Each number is 128 + 24 x the weight over the matrix's rms, rounded and kept within 0 to 255. Layers, rows and columns count from 0. Numbers have three digits each.

# layer 9 MLP gate, 384x96, rms 0.0996, rows 290-383, columns 0-95
114153115127138114140130132177108142114086110167117128115138140108161125133123186126092159158137121128127156122122137154095091127103137136112107145148129167174125106125157125122132131127160128092115177145138104182124164113117140131144150105108108125192123125111109146117166109118113123130
118090138160152124155137074137127139130148100158104113117080138104149135133146129136178135123106097115143147133109157104136103166103113129129109148199121142136107151087127127103107131138145084114156153137100086149138128114085102132121106099163099098155132148153142136110117140130140130155
153159130126111134150106104122132114113131132165142133124134170125113137125155123143169146167097112090124144135142125085101099110076124154141124124149170163108150153153140133120128134097125148117087128141144107117159160129138118124185152077097138111112115126119126134103119131141107113143
155133092150157150163156134137121136128121126132143079130146135107122107120143118088113120129105085125114165111087139146128123147078158123162113130160143082113153091106187126163140144160138108132117137112125167174103114075131113123143164162134119122148105110096113123124152110109110155139
123131124100126132095141097104170106145148110165134123105145106099161096136140153145100120152128127108112143130152102135113095138138152127150087156175097126164105130189192133144093091128128123135118151191108113124143173178099123106158132095134187118118161179117099086125103106104106104145
106148155108138143113106111133142135112108133113155177082111081099123151104157161156154073075143107169102138122143129176141137161107115133112155183125124171094131153085133183112128150084142103144149116123093119104118110105136108112088136118112137102101144144168137100106082180168127136113
111121117128132128150104113099119112139089119127147146091138106089125140159142123101125116136159156125124103105087176144107112164117127111117152133165158159097109135165130155133087132127167158133180132146107107138090112123176103116173135087102151115076111129120116131148102149141128135134
160111128110120139140116092158113131117146150116121165085034131095137169122141134147138119089112135102137131117089122093120168126114123114132142133174141109105124135168111101107157142139122156134129148123141091151087132098169123101138167145126151087123134144142163123169093131134121116153
140115142114116181128137125167149141137107102150159180107130121121160109149105157109107126149083113135130136120137175123118109150114104149142140125128175153111121120133152102114130133074102053143132141116103133137079128125117175151081131121112135099120129173135180138100134104132131115160
146090165162095161126173124123114154185109156134127129115111148083161119138162136155150106135139099132128152119111149090093149109082108088113102131152081109134162117083146177121146069066105086135156106099152133134119132158148128105089130141143127100131155153159143130155171161128156155089
118133102138112121132131169098091155154117099144150179122168135131092088123153120117108139041125110120197092162094128166100139127121153128154161128117110120123120145114139130101136108089140130192158112109156138116126147148137142121148155091123147113156144157096138100123142098147067126157
142127133139169112097128115099157126164099109138142152126135127126129142158133158123108128120138138080105122155109135143109145139120197093094153092148149149135081115124127099143106161090149121115121105140145153127156086097129124109123140098139137114075095133139130127113149124151117130139
126076111097156138104081126141131126098117113082139143111105119094132129139128139120109091110154095129125212115111109093133116113109115161115142163157151108153119153126176135110114105104164141102150149133088147148128145128115129093185133170119140099097154151109154109123123155155147142126
133124133128139110116123106162102101205115088105132127088130137135127150140138149126098160141154099126163127134143151115133149159107130085119114179139129142097118127113101150121170091148117139167101108100095131138102140160142122154151186151100083133090110093127129136081119125135104146139
138156144125121113088127102159112111139124147147122146139104092093158076132116130115132135121110098107161123117154109127122184147131113161090124138107154167122135094144176138140132146092127123140102115096148158153100126142130173134160108122129127120173101132148119134169119116121120132161
103140124130131091117146102121173145126142097143189131150116135138123140112129140151105151101162132132116095109133143136168137165082128097190141130149131154084131130106121123124153116141126094131110128132165119145092127126094103140123140097099111126121133122114150070120165121156135120131
157089093127082133132116134113085119141138135133139149129103163108138147152110189129138090147111073119125140129100083127132147141094178138141145146112126112120142141098112139133134115112161123168119138168094123151156137136130137148110120143135154156133160183118109135114163113122144140165
147116152112119145070138106140128099125130119156141136140124110112130108116128080113103121105148091160141159064126179130121134120158131148112092151158142142141134123072114107133201132098164140107123134129136137144089116083133138131157127118118159152109143141158146115130109107177111104076
130154139143141124119111141131131128105161096098144171085138113104107139096120107082153131147132142126118112087133158154134093166119180123095114142092115148133079146137122150126167151084139122129130166125075174168085102137149119151115195106101150154132131132138135120085171127099115158119
087113145115147166142105130160113122146131133082151109154145117115114111165140138151133128088137136117101142139071158131133155120145131141132117128112143100101134082152093162134121126079154109175086159144117120101140165161156157083112127150095132115157140132126106116157141148110085119106
112090171106118122132146112095121125184125097097121118077170132125124154095128139104127103126097110098105143130099142090166124159138170154122158165152169107088127089129116142117180132112183117132133155145140131137115125149115147140152182152129162125118147097097113120139085154114166126145
113119117105133148118139091154152099132092140081124139132082155113116150127100139135168127093090120119138088086112141161116154109130148162116109127152123156156149137121151098125108119153139140125102142157122124144121157106096123084145113173157173121093098134114177128071122148148159144164
142131130123127112127178128102128152134105125100187111146147108094109125141133145131151122100161172106095172150140110140126128172114137134130141138136139134145122118120118066094146112130100113117142185171138112131114133155117061129104155161113160136106136118087150100125097106110149095188
098124120132075138111178125107100176146086140164147159113144109109150114152167132111121105133107086089127140158151120142137138125129170120155127101149152153135109124152154098117178090073172135099142166096145094146106143153134142096111184117143112134069124070163179059087125104120091111171
132166175143139143147131083085089166126121133164097132111154093122147105094109126106111124163128111175139093141100134128153129191132178154132131138117132134141138093126117085088147155061123072155160145147143118105158137129119113142147130133096129154134132120130127101137061109111113146150
125144079090104153170129138142104116150118142171117151104130132133105103112116131136157096116113099177127178094147184153125124123129115146135110087154153100125139122120119128126089130083154136134127110117124153105129119117128152123114189130123167131069171139120161138103145097116104167090
157152135123125115162129163121150131139163122077176136101148096119160121136150146107151103084144053147133121105152121107132117161105132090125148139101133126129081127175122140162146046138169152129140146142130133156149181122096072131145104116091141118134129133121164158174104098113139166174
154160126140095085122156109146130115117152131144200120127137122149145129126165087106126147142110095120090147138131121120122074122133112118098141168116107156126150139114148154113101104108154047173117165160165119130138155165108105125138167106128146095150152122140130116099110094107125158122
138090126179110137150160113146147085130131189114152118106127116139121110191135114173132150124144121130085137158102124110099137088104138086118105165109121098115080149131142144142165137120120127156140092100122147157140100111167120152072136117124155112088163122125135090115122105144103111147
146150113107109154130095155133147098120138099147134146094136146112155111090167135122147083123132116160125153148153122152087123110143144177139191129089132147107108144127141145114163124080099133162146109125128082153123109115161092122103110107101147109095131157145081125142154133110128199131
111137123155112136130139151122122124104111149149078133103115131101132111107199122143159118123115087126152111172084155132148121138132157093111097081145134116148118138119135157138141092156117124160125136173130162087132102171097135139147109105102145126118109146128156150128122122155139163139
143103117130102140149149116058125159123111091110146165144133123142108110121105132133143134108110146111164125077130136169109104116134162199124135157165144166143128137133151124122148112083133128129176171126103089172107147097131093089090115157092143090136129117142165095137071138139148155143
147118107142128155136078105109138134175133144126122125101126132111131144106161139185119097110150157119138131096139124122101146158104154161128116171104157115155123161102169086137100051142143089115140129139145145130110090066099111100153092122144150119110119105164094123141155129129161150136
121119134101095126120136103129131112091142143106121110074183137125164144122114124100128104150127089107171130126150152119099148119127115120099131085157164171139100114103117137170123081116138091161128139165158162149098107127094098107151138121112118091130099123160147153163146126166144164124
138091111131119129116115124107104124173136146132138109105132090143168065108141159141144139139102152138155130130166140146139173110117138115127122112125074156078124128171111128099193090147107094106106117135157117143100163119080142139116085139098153174064105167120139122116131093149144123136
125138071102160137128144132128098120142123113172135149103094144118132105159122158135125124158131132167125150072143104123096140163095163145150120107136145143173107166133121139113140137119167138107119100165120076101119099115113120149069119132109119121102154116143147137135156100137138111143
171118151125072142091102113122098116150100098127111162116180134154143113115116083094116101138105088119113137126139145116095131179126154127081142113100153154114164165146115113113175156116144080123133105159133107115144121140151141149136170130118132110101156097130122133122127138146127137140
108102138122085129130115133093114151144143103139122165119144114099171164149198106113124116118137112140163123116138112135144117124156147141151094120137138143127120121112160094126137154068124148139103114148100103152122164106157098108117130145119138110116158148153111160102136131161108117118
086117108108093150091150148121169066126105113112138129125142129118134083119167163116142158101183174111129120079133129122097151129080163124163083137107145143123135162119180126126154106105102101163116137166078119106131118146104145143097123171105104163168112131144129122102111105110147166164
147122102116108131170079134137113119140114099117171181121125145127157150103108086104150115125135118183130146126123143127144124151147089113122104121089131098106155130128125102121129131148159078093161152134121131114105128141096152119128147104129136144106149114173137095165095137120184124121
126152117133075175165110162126113119144129098096091120145101127118160130125130117147154123077131111097167167129120103106092150144137153115131106159125127132158140166123134139124126142131090144171112115166128168146149139136105121118129151074135119085088097148171143127127159147125115144132
186120113094165121135132110119139127136112095093177153123094137126153081117135135136151108144141123118177139132145138096172136141169092170139105124129095118142099134102141106118146117150167137117140133143098101143081135084096134108139155143086130117127126165104130125120108120147139131127
143159136143146128108099111122115120084128100112161146115104138117117103102164146084170133124110097118154126092164135129129111149122167126095141162107126163125110144143115103134163076145175097154155147149113109121127150127142110139115122113129141101116103084178127087154125110201134086147
118090092098130086097136138135167103186107111097150095133129170132129083159115117129152130194162125097156151108124166130094144179101138127132099136152147129115149055110144159102162140101144117160150117150144137130135131131109112111123068149143146120115124132132143155119101125142121136156
166140138162127124143120096110131080167179093130112125123142108109096169108162144100120119139154100134188185125143137131173126107135114140102145166099161141100137113165149119108124085117105099154125091148186118172110109139085124157136126139134101099112138093126120104159121164133138111118
142132135141085117160157107148146169121108157108110173150095126111119096125172155109098123131108119131127131112112147144110119139132146175107106127126129160094132074117131133147130160126138161146140126148103131102143134097137161090101128110131168082113159161106133130149131076160148101112
092145101116102155146136153118122145141041155121112137121130132130111137109141102068152137111138115103119135125085137187085152156104162147096135150155145113164118150139111182096129168108103109126125184118137140169169127172092161085171176094129137092122124139084111112092120095153122148100
188087102142109131100135090126150123113099095147077140112113128105114157151157140114104147155193141137144112119147145111158105149095138103140137181143167124088098157159114145139142113116111109111108102165137164155098124133155121096136150148160106125091107133139108139134103107145176115133
169143083112144093124128140153143180139066161136182125108141130129159139159100121074109140099161115149106086113132132131098137122080122121118134148095175102152114079169127135139138131123106116093124136151152133164121140139171122092158118109115119141126146125172157163118126109152140128122
132102126147106119147154113099116123153132096116155142124146131110116061163152164136119104111153122166141109154125130144078133159113217134163152149103123114163173116110126102143097093126124136133136109092170138144068140112109160131104118097086119139126146132132162096102153172130120111137
178132150116125168121094142168128133122121130110112132094133108141114149139119117113103155109158107109138105106069156102122166153107113170083180107156154097090134117122153114145159161163120156123098132125142153109131127129128125166127104170123172107064122152144148116138107121141119108124
122107137116081152105096158131120109117155114144155142111057150073124119155162123136167120150116137145142192118159136141147149125137149171149125166137126169167108087134187109120102106124138105112102132141116134131082115117128128127141125143115138104129133131143121126118090098134160147094
125120170151116162119116141119135145135114121130131141100130141109160169147145129160125111160119126121121150091122141171126117164096162136127144134136124139103167096124127147126147109145153055136101143153099073118100134125109098134176098128135119104096136166078158167098146130122149114126
114159097105120091137093144125129158129157099116166151140107160106122113171113136106098151127141092125120107112101168143136173106136104156172126131167107142127130121117128116126120128120114123157099119110115110146086103119093150142129140155096112108100188097110109125134176080155129190099
133088116104148131143109126155170153119129124135141130085142123110108065158118131143135102115090133121117132115134086089105107128165144177123145184154117098082133122124164106133127091146137127155125162099126172132133115139164090134135132140122138099116173161127149113139099146151085110113
117121080147133117142127111127089148132115163096150108110127115140118081126110147121113090158171116117142140128061134141102136168127136164148120175104163112084119134115133130152129132152098116128127129166139100160152125180112156138113132149150177083115100144157156082068138136112065103149
099127135143134098166102131134067150159137125128141126157121109137115092155143138156083102094150121150113127118111121125135135176108092155127098170117137137118131151140131108151129109121165092117157080158141129119142146109111128099190121130156163097121156123154167135108136138123131093089
075127129057133167114130134164142112152130134158139121089107137120157145145116147144097125090137122159130139141129100158113092125129130178156147144162141153124111116097132110147164107141161110113154134097114105117083099101114155133155139081125090146155100131154130115117090111156159133108
115142145163101151143125162086105152143156168108122144121122122150109147116109071114120170122140127134095115127132098111096133125127127066137145149155159139077109105108120145166108124158085121146120085130138128123136163138134114165118061123107115100123172107117123155134164135085153126097
133139105128140114139097069112142154212186092148182138115149142091178127129125146110164126081132114173151123105139125148096102111100129138102088103138126147058089138130088121137133138125138101094157119132134121125111141132097157119163142131089150154104124157143145148118153120155103143134
127139135138115119122114120151140129148090146122145137129150107170073121109139128096102103138155157132173125111083125153137144146136099108152145125123138164128145117143156158125166140150097127176106136109092114151140163105133097127167176131103090070124122095100096147169132140129126078161
151119140136091101129154113145165130110152153126111093118142094160140091158114148144120110098151079165103130104124130140120123139162141133185091155152137112109118093159156128123138137107141133143203104106168137111129145107127135088134135147124131117104092131113094100095132149158121178139
132113112115131117115142106101131152156126179140142163090108140079134114108115139086126133132159112172152091126088122121123089138109121120188162101096134093133084122139161142153157143106107147174120163134133112109170105122114162145136121118101137124123108090153150147156106117095094122100
137116123127116157142120136137130142169166110132116168132073152157140152141093106182134108097149116167115149119120075154123086092102173150095077129119115157161110105128141086142104099140179138116113164127116088177132138145108113127130112131105084090143162133119139168129108114139110108131
088122099148088130104125115173106150170138152138138160103132124090116157126178126125112134059136086098156130089113138083090148134095131144090122168087121121126139133182123139132158125087103141131135150123154139129100161120135128088189151176121125152125134130106129180131116144149123142119
129130113152111127192177108104105142109121114082149137134140082098148133137140143110120111114090082125094161129144131161099102131085156115142163108120137108103113140140124156142147132088142187131129119146149140116153142108125143110184099101123095124111104108109127115094106149167130125131
104106119108087156150112139161145162159091122096171139097135162129119097103162150143142132116159101131130107160109123144058147098093132200160120136147154122131107098166139086137100127147140101178111146123111095150114127107147106154161141145124134135093102147106107172104137082136160130117
113117111119105142090130159119165182163142135148088117088146134140131076113126149109112142115137116119160148092141148104081143178094090122110155103114117135143178111139170122128128081126130137130143116131119108105128132123129123167124103123099144125087121130115141073176140181119154179133
139111101118157118114118112113138136181111074129106106132143100138164148067110105097162137143156114124115125151133135125112147115094168191151169137135162080125102083092160119167097140114126091147158132114132110135112086144136128125145158095115112096116140144168148113125103135126146113084
149168135111120158147117104144130123110132113145147126098072123169106136171097147107162115127113107122098112126162143174129171107116124106115180120125149140175157122107130090116119088105158085105164135089127097135132153136112130154120145095128147096106166173132094096131163123114147140076
139147131161152154126153105102133135178175130159119116086113112113131162159130139155183136136175123121149132115130102104124147130085106099126162103087118116126078098118149163107155109163124100119142172110148111094080112091096138158144144131117126123122146121091138122145120078087134135135
132111125096108145117093106107148145124157125137145089145116095164128078176141115136146095138122095104147121142129086121068148140155122138163162171112106131089045112111162160151162133152107140139161174127104133142107106082081112087140110105119144148157166160182130092111112103148155144146
121126104112107156116136132173090137153139144094127136142156153177146100225166120129109119145129140130147155112140124129079076095119140094137153121116117145103137085119163134149154100145141108097144136096084134140122144096093083161114141131113110140135094129148111105075109103133099112129
124127127159087126132123111182096128150102131118154126150122145141135130094183089097107108125106111102141135114162109123134148155126098139167118159135187122093156127149116121148107126156127153128104147111133135127151084142139140123161139115127199110114111110103158133095153127127143083085
120114142146165114097139136156124085192115130141133126088120086121082143144121129141133139104113145159152135119084107130143094119147130125084107140154150104111120129165141151117130128125126114171194113113100129130125130076131133135145124086138123158134137136106111131193118142104145152143
142095149082122152154104088119130161166123133086162159121124118121097136106169163106195113157119128158140125099098154113097146102157165127102128127127125116112096114153116083096150106180127127158140130107087175151145125165188075146162103113125141101141126088082120134155151143125170066128
154076106152134090144151091134096121132156158127118131101141074150119122132127105111169158137207145130102129117128128110133111137100137140141097114162149104089122117110130126159159119139131143110162148140103118129089136095097154155134139118117161134127144167145159111138129122145132127139
125096098105131175084128111137128127132159106103083128107103117115142137157128108118089139163123062138136146143142148130135104137137150132177140118097129097109140177119118138128117115100140068152129118130146149157122127122134157119164121121088163121151129158140154133150068144142147166140
126121130160113156141112108149092138162166171153116118116151108096150157104159091111127112117155143122121127155139176129140093107138110109192136108133124168082106074128157145174161145108130104159107143112107078166131160099120101170125118115126114147096132112097141100102129138126133100131
134104159104130146115095130124167141162145112147115155123120080077147097194139112139148146097122113159114189091101111115109115103112141143141148099139093164106078157111142139126132118143138153156132148121135179155159180075109136139166112173076136148099154112126140083133080116099127138121
103144170156130157121117069128146126124149140143117167132114146093110104085097172153169138113129152139132150126144119143113162175118154106137143100153092122123131136147167128081121108138076121150127157176123105135130109080113093129190133158128122179110141125105165114135098101110128126125
135093121107162157155109153081156162184092101164127139084118135094148144155114106126157133115121097141120163171116152150099103093117169111140148121119128109094133146162073132159175106125158132139150160094130141140123127118135087155128113107091095112123107144163125122136102127107170126134
141118117102130126131159146113124112124145119116172171148110084157117121131110127134141108143130103185133134114092124146149167113128178106104083120167098114093107163135112168127122078114120106151127159118163113120148166194095143106158132156099145114103151119096165094108110148135121145145
116108118158125101106114073136108109187142151133129121150103119143146140095083159099159106139110076124094116110114154120091112185147212136153131136122126148131147099126111109164141134126154143143145117138087110098130122102091131100169150130129137168145152162134116157106100096130105128157
150150146096148121095086115075153091106092113120189122122153145147109154187106164137117161109128138144146127134116100150076117122146151122135189111150124103131128143168131120126102092119133124132175140128096148132107096104123135137113113115138126117115150121139104109129147142161120132107
156134091103167141100120094118103177138098146127113149134159141157141123173155122113076115134119109123081156128137115139149079085103143178127088148152136123164111126105128109159136116112131116144132158150121168127122130147146119105184159124114136087136095126137102139112130123135107161128
171174129164109110126111136099120117124136162142167164118102143115124044121166107132126109141093122109119157156106159130141147107111122116128118129135151143158124124077127113086125093113134081126088147138146144183112166166117154092127153129109158101105139118149090161087102081130136143133
114152110096109154087132131100083137140071154116172127169143136123097126111101111083108097099139158126090168135069184163096172149127109130134122114120095114118125130155121138168134117129182089155125144129134200109135107145137136146155163139119162117115182153123122104138135106138103160120
100122123095120150117093140130144082117101097088124145156139092136159131163100149130139155118139115180158129146090122123106117137149120142119118155144137096145141094130135124141143043113103108190125121129125186122166138125140160157112102102115167096144110180126157141114109109155125104132
123130122157149118151082083141115108160109112115171128161117123126140121142121153137130079129138126187084143122128119118109147163108144142139139116177104137090137171113130110143124144150100145109130112068118144157127165082118150108112144146149156143145144137123138136104111124128171130136
151124166121111170126078133157126132091141118115160136125122133141124110125163137062123114107129142151145121108147157141115108153124109122125107153120118094090141092164151140099089116117186103173083114075111117140115120143144143136155161148142124098113125123124140100103178122102151155147
130070200125082146120155118151132148126144078107112149151092120113094130129137130154139138121137113150147151145133121090101092152133179137175108173110151122140112085108137145145129118157113082155126119152115129109091140137111112116120154129139135083152112098112165096090133118130129128131
135100110132107138152145130151150119121089144133121105139132133112174122146087165102103149121082123127102170116134097121128128128124127123141146124151141180112142102111134097138186160122151124113149134092093117141129136159127139115156081101116142134137102148127119114095148172143148121137
146167149116169115103119113104167125146128181128174144090124134120133091085116135151167078098134111099162140115151147127161133122115135164156081135126142144105121150133154125165100095172164065145103159109098117183102136130100151123159149181108116125084125172135101131142101099133097132137